Weights of a small transformer language model: 10.5M parameters, learned positions.
Each number is 500 + 50 x the weight over its row's rms, rounded and kept within 0 to 999. Layers, rows and columns count from 0. Numbers have three digits each. The size before them is the row's rms in percent of the matrix's.

# o: layer 9 attention output (transposed), 192x192, rms 0.115, rows 138-174, columns 128-159
# v: layer 9 attention value, 192x192, rms 0.124, rows 139-174, columns 128-159
o138 087:477514515502575484463486491475527497509475495430412509512570500514519439498547493452522381520354
v139 082:419545422498457468455622472402499593541454537433450417592435440405513474598551462504463494477477
o139 081:546482569512540508492457519538447473448529499560451429452564508596473477445496452535499511541549
v140 093:671539412588504523518432493488510400470488535494422563506466495550522503483469555486556494506495
o140 091:525509548492431423520593437531564502507507433524637522566554500524513402496554369529520520500594
v141 090:512401481460464631586557453581532534576486497470589464502631487489455554438455446467502580536502
o141 091:450486534536507496485406536474419424492507559527474573465471499507569436525536585356531477416458
v142 084:453529547605519436540600469488480462499525464441527621523493513508451522523451497525457479473484
o142 080:548502446398578531494473482476550492492486505490474456479537509468543478474570405526596518568449
v143 092:425550549528426559472560620487513624556521422436468490488513405451457508503547532523520427402479
o143 089:525428552428441474473458469535389464493468570504484452525481468532576549518465452507483507508534
v144 084:533503484476508561476462446523418512557466484501574511532466558420507503552488530474501452447514
o144 084:464504521505550417529551501455456516414458486548425510414560444601585491506533548558528538501456
v145 081:407500550614499509561527530550513416407523434577389444502459516640447488494409503476464512528586
o145 082:598460417400460530417500521474520499599466538426632591478510518441530441509509454501532464521482
v146 091:462479509527440437488504556418584604539524500514483440570512470531606510509532460515504536517524
o146 095:539456404507477554535519487522486462525505518485563535521546472581508453513614532362467490360540
v147 092:493514482477538579536542493496501504532478443392556576483482477507509431499475513516476485473511
o147 086:589518613539537407500554435454512525547476593637449410602591496467437511468562534542499457481416
v148 083:494392579508505447459546432544523485548551428463547469552522489469543546513456521570516434467435
o148 083:506557406532438546556560563615566529460439611522457491362461477568515539495492472463488578452481
v149 079:508594502419530515450488541546592517424533514386498505479545579456477484524508504463548442446520
o149 072:509480548562564533596489437507491481437593561606500480473455477536484474457488591532461513547457
v150 087:488481400551485551533462517510502520552452507578451444429520445453489464441555457427528561554497
o150 091:495457593515419429547472468519442390477545483459544506568546544603538571553494501517532521463406
v151 083:472450539405475485461602524585601596534388507597533549540446567521564539497646516461557514463517
o151 078:559570510523583458433443516499330479518649453478489529472503441434398440465371507596488561408494
v152 090:519418498433522483542560469521537434633538487539580587572463558567561475419519471477534442583598
o152 084:518594511546512623469375480411522525440440570512480483440452571435509547549552515476422589442412
v153 086:508532550428581499595588533561433396511541530499537529500445416495490508444487581529563547507420
o153 075:581488460539447519368539473459602546440446447501423501558517547444444518521433481432450509489511
v154 088:535534513518479518551480447545541514551474379486517539441446507556462583471530525486528489510518
o154 078:428498438407503428489482484484490557579458535508453486598539469532464528533520507578438429448441
v155 089:416492424523529349445443535424521498509559541498552442422496512456572436513576532510422552498532
o155 084:512551549596520521496511642535392459447399522492495434532490511426493462480509526526557457470542
v156 084:506561514514601484496556508514473518609512538562483544571526436485547449523464471570528421490492
o156 081:371454542494511499513571470461514537432433611460545506505481502442474554441455468482460570461528
v157 093:505504585529445572505542532512568430515497525561548513537567561515481569534520453606490559534505
o157 073:530467430454457439497410429570460567494495536430445456570430496514576576462472476458548474542548
v158 091:566556479545528476517392479498520552444501577504443444445473454580569472473471485484469540483474
o158 083:429473502519492515409554498490581578487534516477492486463464491445485415521514481579507483531589
v159 082:451480515496468529477479517503565509484505505568520382421566508483516384475491540473517366550481
o159 079:536471441637568444454451521485370482465537526535494527511447473526463543506488486600455518544423
v160 085:461457523515396498479563489543474505488515502414412398508464468508404436580474501475436519451536
o160 076:439504511520455487494440549445511546548493440518474586467525486508472537490521466624533544524448
v161 084:552506491511445516529493567532472517472532529522473508496571519529451494486513406527400477534578
o161 078:453503474472595573417536408442536515518468509492459526444525575557549554569451469425540479477519
v162 081:454485485509470521494499620610583482440511565472465463375483585487436445486502481491384517514488
o162 080:474483464511454484466503430456463526464580470522443445478503468514530492469422547558582442522471
v163 092:522516468611419564495494449515513479523370509395459434547471465549463541488460558503463493454464
o163 085:456423558405575519556530548442481496511563477592528534467537509507553433443503425520556509460527
v164 087:454524528414582449538627508490436540548440517470600536537455461521580563463585637511590572490517
o164 083:553548548600464444461472453565571456415603559554369478499542512502441527552422560524461484513513
v165 085:543478486615412558491467472423570401447517418536439545482562473524514510474400433469566535548577
o165 084:547521454496607523544526385478424516485537559433528554500509540557539516448630513427430451569465
v166 089:503487527564480551468577535422428520570602523494490456470635477400490450545488450498532477465506
o166 082:516515487586460463520413453579518510465489453438507487552436595487556576512463520516531591478445
v167 084:480496469476463558469518447551487451400555518476406532522515559483443545511486479595501489441494
o167 072:498502482573497433521456455481489615506443473446488508431464475545499517568572458411590477546428
v168 088:403496546548564545500429595512563429530487580492533545511590512482543562463482576443564487467528
o168 078:606466509505412497534546423532444520438484422552599494529477604579576500514481492492520549483484
v169 079:551514605455459482501521433518447497498469484519508478481431509532543481568538559530442410479437
o169 082:461515499531517453455489562466526485504522475515518488534513430519432506515519489522499492608559
v170 084:635475514560514583534551476531395556543451503448483484492495544436407512492552543506429575526467
o170 084:409490592455435392452563495528549515532532448636536507577444510477586490472452579485563430418472
v171 084:586551461531522536463469498542588510532463547556563513582495498538548448558593600449594472500391
o171 077:468513510524539568444493479605438421476498453530528555459469456476483527473474444556465489493496
v172 081:526479534576483609543551478557463491434535508419457498521498544504461537473442485512379561434520
o172 078:464500438458491418429479507559556518596448425562498478452454487572482500508558502420538440617438
v173 093:502507545519487516520486414530490395519507488496399496624536544484446527472470503579487550459502
o173 089:464512393521510495494568446556536518506517510581524593425532470497587539562458522424501428484447
v174 093:581510515493480540537508568530520378484512507508492484563495457514550502448398569545474473520601
o174 091:527463403497442447480495431442459514478456428491428647422428548525499508509515443464474455504415